Part of a small language model's weights: learned positions, 468M tokens.
Each number is 128 + 32 x the weight over its row's rms, rounded and kept within 0 to 255. Layers, rows and columns count from 0. The size above them is the row's rms in percent of the matrix's.

# layer 11 MLP down (transposed), 1536x384, rms 0.208, rows 1247-1271, columns 64-127
size [ 98  95  95  98  97 104  91 107 104 110  94 102  97 101 105  98 107 104  98 102  96 101 104 101 102]
[[104 154 127  99 152 178  99  88  94 119 133 144  75  96 110 106 152 111 104 160 169  77 135 137  88 143 172 132 116 164 156 144 147  51 192 134 132  87 133 199 108 134 127 133 191 134  88  82 118 160 147  50 145 116 129 133 101 143 145 156 195 113 126 142]
 [148 185  92 113 124 149 167 121  98  93 168 137 128 145 114 158 123 122 169  91  73  83 146 158 118 151 122 134 158 127 137  81 140  81 110 146 121  73 143 128 110 135 141 161 123 129 138 134 148 172 114 134 107  89  83 151 142  94  77 105 116 107 145 126]
 [154 197 164  95 132 147 122 141 166 170 129 124 156 136 108 122 122  94 135 120 106 160 136  91 117 137  81  87 116 133  68 109 137 161 174  67 133  52 152 123 136 113 179 143  96  83 158 115  19 151 100  94 163  79 109 147 150 134 124  95 121 137 121  76]
 [130 118 114 152 142 132 129 112 180 153  72 106 181 136 139 166 138 138 136 165 112 174 210  81 136 146 143  69 137 147  98 119 111  93 150 129 152 115 137  71 124 158 148 159 109 110 174 139 134 156 115 150 130 152  93 120 135 166 179  32 121 105  63 153]
 [102 188 140 145 142 109 161 134 144 209 149 139 105 105 169  78  98 110 153 173 173 112  82 132  99 151 153 105 120 177  91  99 186 135 191  78 125 104 151 128 169 111 154 157 126 129 186  68 190 150 143 149  81 174 120 148 149  88 114 114 141 111 130 121]
 [145 117 170 182  82 127 146 137 103 142  98 168 203 121 121 119 127  96 160 114 117 149 163 102 138 140  94 176 175 121 119 129  94 158 133 102  60 196 148 112 136 164 117 107 142 145  83 145 113 105 168  86  66  61 109 134 196 139 138 159 126 102  38 138]
 [183 129  93 156 174 125 136 142  83 123 101 189 153 132  83  94 155  93 103 116 170  92 197 106 143 111 110 157  98 117 136 106 125  81  84  78  79 110  83 108 174 140 100 137 155 104 148 111 134  97  99 138 167 108  94 150  37 121  60 124 158 162 109 180]
 [127  81 105  99 112 145  75 101  77 136 142 110 103 150 100 114  92  90 108 124 183 170 114 163 178  99 147 154 148 122 126 125 221 102 142  95 110 148 148 177 166 125 181 114 193 167  98 146 168 127 157 185 157 120  90 114 158 118 136 117 114 174  92 118]
 [137 100 113 119  88 100 138 148 147 142 126 223  61 173 101 114 115 157 132 172 125 112 113 130 132 165 139 142  82 104 147  98 129 150 115 121 125 144 133 148 158  91 153 167 107 118 115  86 151  91  89 104 133 143 117  90 105 134 127 162  96 153 194 113]
 [180 173 117 136 151 116 118 155 112 114 140 168  48 110  98 100 143 185 138 184  84 112 137 174 131 126  62 138 124  97  98 131 161 119 155 149 154 131 121 108 136 156 142 139 112 152 134 178  73 173 152 117 142 141 123 136  97 134 156 123 140 113  67 131]
 [172 151 127 143 119 115 109 127 134 117 132 135 154 151 132 160 162  82 170 201 144  42 112 107 146 147 109 179 120 139  81 108 107 167 102 117 143 109  88 136 119 128  94 153 141 121 102  81 179 140 122  43 162 123 108 113 183 119 121 107 131 179  92 107]
 [ 98 173 117  96 145 130 149 116 131 146 158 151 157 155  82  82 218 110 154 168 114  98 173 147  76 130 107 115 156 217 184 156 116 146 141  53 151  70 173 156 119 103 103 138  66 157 162 172 145 146 146  56 108 150 123  74 168 140 144 153 124 136 125 115]
 [ 91 167  84 122 127  63 151  55 141  90 169  63 163 161 144  60 106  40 153 129 140 135 112  90 151 151 134 163 139  61 122 185  83 145  54 115 120 128 183 109 135 153 105  73 115  83  86 134 163 127  88 160 100 169  79 149 100  81 126 130 102 122 169 140]
 [108 122 171  89 105 105  87 132  75 108  62 124 129  65 142 101 131  41 131  58  92 107 121 127  78  99 153 155 145 125 152 111  97 136 145 106 113 127 129 146  92 163 131  78 134 146  69 128 128  94 143 157 189 150 113 118  78 138 102  92  54 167  97  71]
 [144 112 164 166 152 113 144  96 166 131  91 164  69 146 173  66 160 127 140 136 124  70 117  97 115 201 168 100 140  90 147 125 127 159 167 159 153 180 119 149 125  84 161 110 169 124 141 105 150  91 174  90 112  96 120  82  79 132 200 131 149 104 150 130]
 [ 83 102 117 179 135 128 109 132 169 108 108 121 190 182 124  63 139 133 115 172  98 125 145 123  74 166 145 158 125 165  90  85 142 103  75 129 115 179 128 131  97 161 156 105 102 174 116 124  93 135 102  94 154 127  77 104 139  80 164 117 123  81 116  82]
 [134 116 105  82 115 132 167  77  60 170 170 130 142 122  81  86  64 113 115 162 160 148 170  98  87 134 145 118 119 193 150 105 111 106  52 119 177  94 164  94 122  92  80 174 114 152 129 199 158 138 111 129  82 119 109  41  74 117 111 149 114  79 117 132]
 [157 135 125 124  92 106 125  91 113 142 100 125 146 176  93 125 114 143 146  83 150 103 165 114 118 127 111  91  93  87 137 141 119 142  95 110 120 128 134 131 132 159 123 197 169  92  68 130 116 148 177 100 115 158 142 188 179 201 161 143 171  97 127 110]
 [165 115  93 176 104 113 108  78 137 141 118  81 105  58  86 103 113  97 144  89 141 117 159  91 124  71 135 144 161  65 118 111 114 110  90 125  51 109 117 125  88  55 113 134 185 128 139 128 184 154 146  71 124 165 147 134  94 125 127 117  92 158 124 128]
 [133 126 132 208  85 171 184 124 124 161 148 119 113 170 144 180  99 122 137 166  87 117 118 124 117 137 118 128 120  94 136 119 114 131 118 150 109 164 143 117 120 157 115 132 133 106 134 114 179  61 155 160 154 101 120 107 144 116 145 108 140 101 102  66]
 [157 146 119  90 147 144 119 167 140 184 154 112 122 123 108 127 190 118 193 152  90 137 120 121 132 122  99 189 101 181 119 144 143  74 159 119 113  96 183 152 176 199 159 154 174  92 161 104 186  89 106 145 101 128  82  82 128 111 177 128  90 115 168 119]
 [137 168 126 158 108 147 153 145 130 122 154 113 116 134 187  94  57 138 142 160 172 123  83  79 149 113  26 114 135 125 140 165 135 109  73 120 104 101 115  81 169 150 167 151  66 103 184  62  74 108 161 158 135 169 126 131 136 120 117 184 166 168 146 145]
 [ 95 168 142 151 135 135 166  88 195 136 166 127 159 144 144 140  72 129 150 145 118  97 129 152 130 160 144 124 106  48  86 106 172 143 116 149 146 137 128 163 126 139 126 121 106 139 145 161 100 179  75 108 127 131 141  99 126  66  97 118 137 154 157  76]
 [139 193  57 144  75  93 166  74 147 155 136 117 141  84 151 113 132 131 181 163  97 142 107 151 107 189 190 195 101 115  90 116  81 170 179 133  61 134 139 102 180  83 146 150 135 109 107 106 148 156 107 145 137 100 152 143 153 163  49 136 172  98 133 112]
 [153 143 163 139 146 142 152 124 103 123  98 112  78 161  96 149 175 165 145 128 122 141 129 135 109 145 148 118 173 109 183  97  70 123 117 123 165 125 126 173 104  53 150 151 101 110 100  98 128 130 117 113 166 128 116 113  63 152 105  97  69 161 124 118]]
# layer 11 MLP up, 1536x384, rms 0.201, rows 1248-1271, columns 64-127
size [ 95 102 100 101 106  94 109 103  99 100 106  98 107 109  89 101  99  92  94  99 107 101 106  97]
[[117 146 133  77 152 161 129 145 108 178 103 111  57  74 135 172 150 105 177  74 123 125  95 100 109 165  81 147 111 122 139 113 114 127 151 120 119 182 150  96 208 121 126 168 161 166 119 108 108 157 128 154  96  79  34 183 119 184 123 159 165 170 102 131]
 [141 189 129 146 145 102  69 175  89 162 192 103 121 126 151 120 204  97 141  76 150 173 162  53 137  95 108 165  72 141 130 139 130 127  96 104 153  40 187 136  89  93 167 112 123 131 118 156  77 134  92  84 147  96 136 162 169 150 163 142  87 109 167 126]
 [137 128 124  46 146 159 142 117  78  91 105 154 108 168 121 120 155 113 147 117 115 129 144 163 162  98 116 191 174 145 214  55 167 192 129 163 117 154 111 141 159 130 156 103 119 141  95 134 123  83  82 154 134 129 208 138 101  92 153 136 174 125 118 134]
 [ 91 105 152 133 165 121 109 130 157  86 112 148  89  94  83 177 125  94 130 161 117 146 145 105  91 151 159  86  86  91  94  94 152 128 171 125 109  92 109 192 127 128 146 134 122 115 117 144 139 116 126 124 102  93  96 172 107 130  82  39  98 139 118 110]
 [100  75 138 202  90 173 150 187 158 122 144 153 109 116 132 101 132 123  85 169 114 190 183 116 102 141  98 137 124  79 126 150 145  87 160 114 102 124 121 126 178 125 125 167 139 125 109  93 165  99  95 142 120 155 139 123 155 151 143 132 179 171 118 165]
 [132 149 137 137 152 136 148  69 124 114 118 138 119  89 141 124  66 101 161 108 120 141 139 122  77 165 145 131 123 124 153 113 156 142  94  55  92 102 101 115  80 163 135 105  71 160 136 153 131 140 108  93 119  81  82 151 146 105 105 178 129  39  93 186]
 [121 144 120  91  57  96 127 140 130 142 161 129 109 115 137  87 149 133  80 124 117 166 106 143 149 105 175 128 180 146 124  25 180 126 138 137 132  59  95 186 133  85 155 132 126 108  83 113 196 171 168 158 158 152  93 115 126 112 105 105 129 156 163 117]
 [129 126  98 116 125  88  87 143 148  84  89 151 145 111 133 164  82 137 157 147 128 143  99 133 160 117 183 130 108 117 104 144 181 125 143 103  28 190  88 142 134 128 129  51 131 130 115  79 127 108 132 175 128 165 124  73 105 159 177 129 100 149 177  83]
 [161 168 119 112 173 132 172 118 110 144 100  95 144  98 125 107 144 130 154 113  97 182 139 108 108 109 137 149 100 110 131 130 202  99 157  88 139 132 145 127  88 144 164 126 147 207 132 165 114 174 136 127 174 111 145 147 168 106 139 132 134 118  70 137]
 [127 126  82 154 199 102 129  61 119 193 137 152 129  89 103 115 135 167  70 135 120 172  95 141  86 138 180 160 124 171 126 117 125  81 128 149 156  81 137 157 141 155 143 117 107 110  93 116 181 119 136  66 169 157 124 145 179 119  96 170 147  83 143 173]
 [133  95 176 145 158 115 124 128 121 127 155 146 145  85  89  41 111 113  88 151 118 114 172 144  60 141 167 129 149  99 134  98 181 158 156 158 116  72 114 171 108 100 182 137 136 143  59 164 144  66  94 138 113 126  79 163 144 135 141 113 122 101 122 198]
 [ 67 143 164 131 101 156 156 119 114  72 147 130  75 130  83 174 178 111 169 162 135 133 191 109 110 119 108 150  75 210 115 183 166  98 196 164  93 151  63  98 118  81 135 120  65 150  62 170 147  48 113 165 119 119  96 143 100 122 170  36 123 142 139 136]
 [124  57 172  67 150 110  89 117 131 182  93 144 128  99 152 123 117 142 144 102  92 133 114 110  76 139 114 120  46 126 158 147 115  79 133 108 152 165 190 133 117 142 120 172  82 111  94 159 131 107 118 113 148 142  87 136 138 111 124 107 139 110 132 153]
 [125 123 151 136 132 153  71  97 132 132 131 181 147 118  77 161 108 125 164 107 132 135  98 106 121 144 134 103 155 130 184  78 173 186 213 151 112 172 155 110  83 114 172 111 167 154 164  71  70 114 102 115 170  55 115  96 155  97 130 145 115 114 197 170]
 [ 88 126 106 167 125  99  85 129 109 138 132 155 121 161 148 129 126  46 137 132 146 106 141 101 151 158 119 107 111 142 205 166 173 142 149 214 151 173 180 117 127 143 116 116 164 119 102 104 120 148  86  64  78 140 146 167 121 139 124  49 125 122 137  93]
 [115 138 122 133 103  82 119 104  56 121  73 175  86  96 137  91 125 140 137 144 143 193 132 111 128 126 195  38  72 140 182  66 109 147 163 115 140 113 156 111  66 119 169 127 117 151 130 123 107 129  76 154 103 156 133 150 132 111 116 105  76 105 180 168]
 [123 144  92 177 109 108 170 122 122 118 159 142 185 193 118 152 182 123 120 108 155 123 138 174  75  72 101 153 115 129 139 172 131 191 120 104 139  99 119 109 126 115 112 124 139  50 151 142 103 170 185  65 142 101 140 179 102 121 129 110 156  73 106 158]
 [132 113 162 181 120 157 145 116 116 123 130 111 107 129 115 117 111 151 150 159 140  85 121 136  90  69 101 145 153 115 125  94  96 164  87 132 117  81 132 155 112 165 129 119 158  53 155 117 155 121 115 152 141 143  89 113 153  57 112 116 121 172  97  92]
 [127 107 138 149 166 144  99 168  86 150 119 143 153 106 163 167 127  98 144 103 133 139 107 141 114  64 104 117  93 141 149 112  75  69 112 111 158 131 151 150 132 123 108  92 119 170 100 106 121  92  87 155 163 149 149  89  79 146 164 164 100  68 147 137]
 [ 68 172 131  68 132 100  66 200  94 137 117 164 175 117  44 104  85 125 161 149  83 174  49 168  88  84  77 138 158  77 130 122 102 169 150 150 124 163 111  96 161 113 116 120 105 142 193 178 148 126 123 152 138 106  69  80 146 115 111 143  61  27 135  86]
 [121 163 148 106  82 146  69 112 108 133 146 133  61 135 129  82 124 111 149 127 125 163 162 133 121  89 145 149 103 198 108 131 147 192  80 112  94 121 143 157 114 142 170 179  55  89 108 148  84 179 120 146 183  84 169 107 134 180 104 109 159  78 191 167]
 [150 146  77 115 113 167 108  78 194 141 121 105 137 133 116  79 142  84  59 159 107 134 153 114 151 165 136 109 136 102 169 116 160 168 137 128 116  57  84  78 109 100 175 118  71  86  92 162 110 149 188  93 126 121 112 135  74 132 127 153 149 160 102 121]
 [142 133 176  81 134 117 111 118  80 167  91  76  98 166 170  86 111 157  48 182 145 102 126 140 114 134 158 119 157 177  96 143 161 140 179  90  93 153 122 102 118 108 159 137 136 144 127 132 138 112  97 110  81 136 125 195 141 125 165 121 116 146  79 178]
 [ 89 163  97 100  99 153 119 102 155 174 165 169 112  76 129 180 116 136 129 141  71 107 145 184 207 149  93 102 113 131 132 179  94  85  67 106 137  96 163 106 182 114  88 167 116 103 120 147 106 173  93  91 108 109 181 101 145 100 105  87 153  72 138 126]]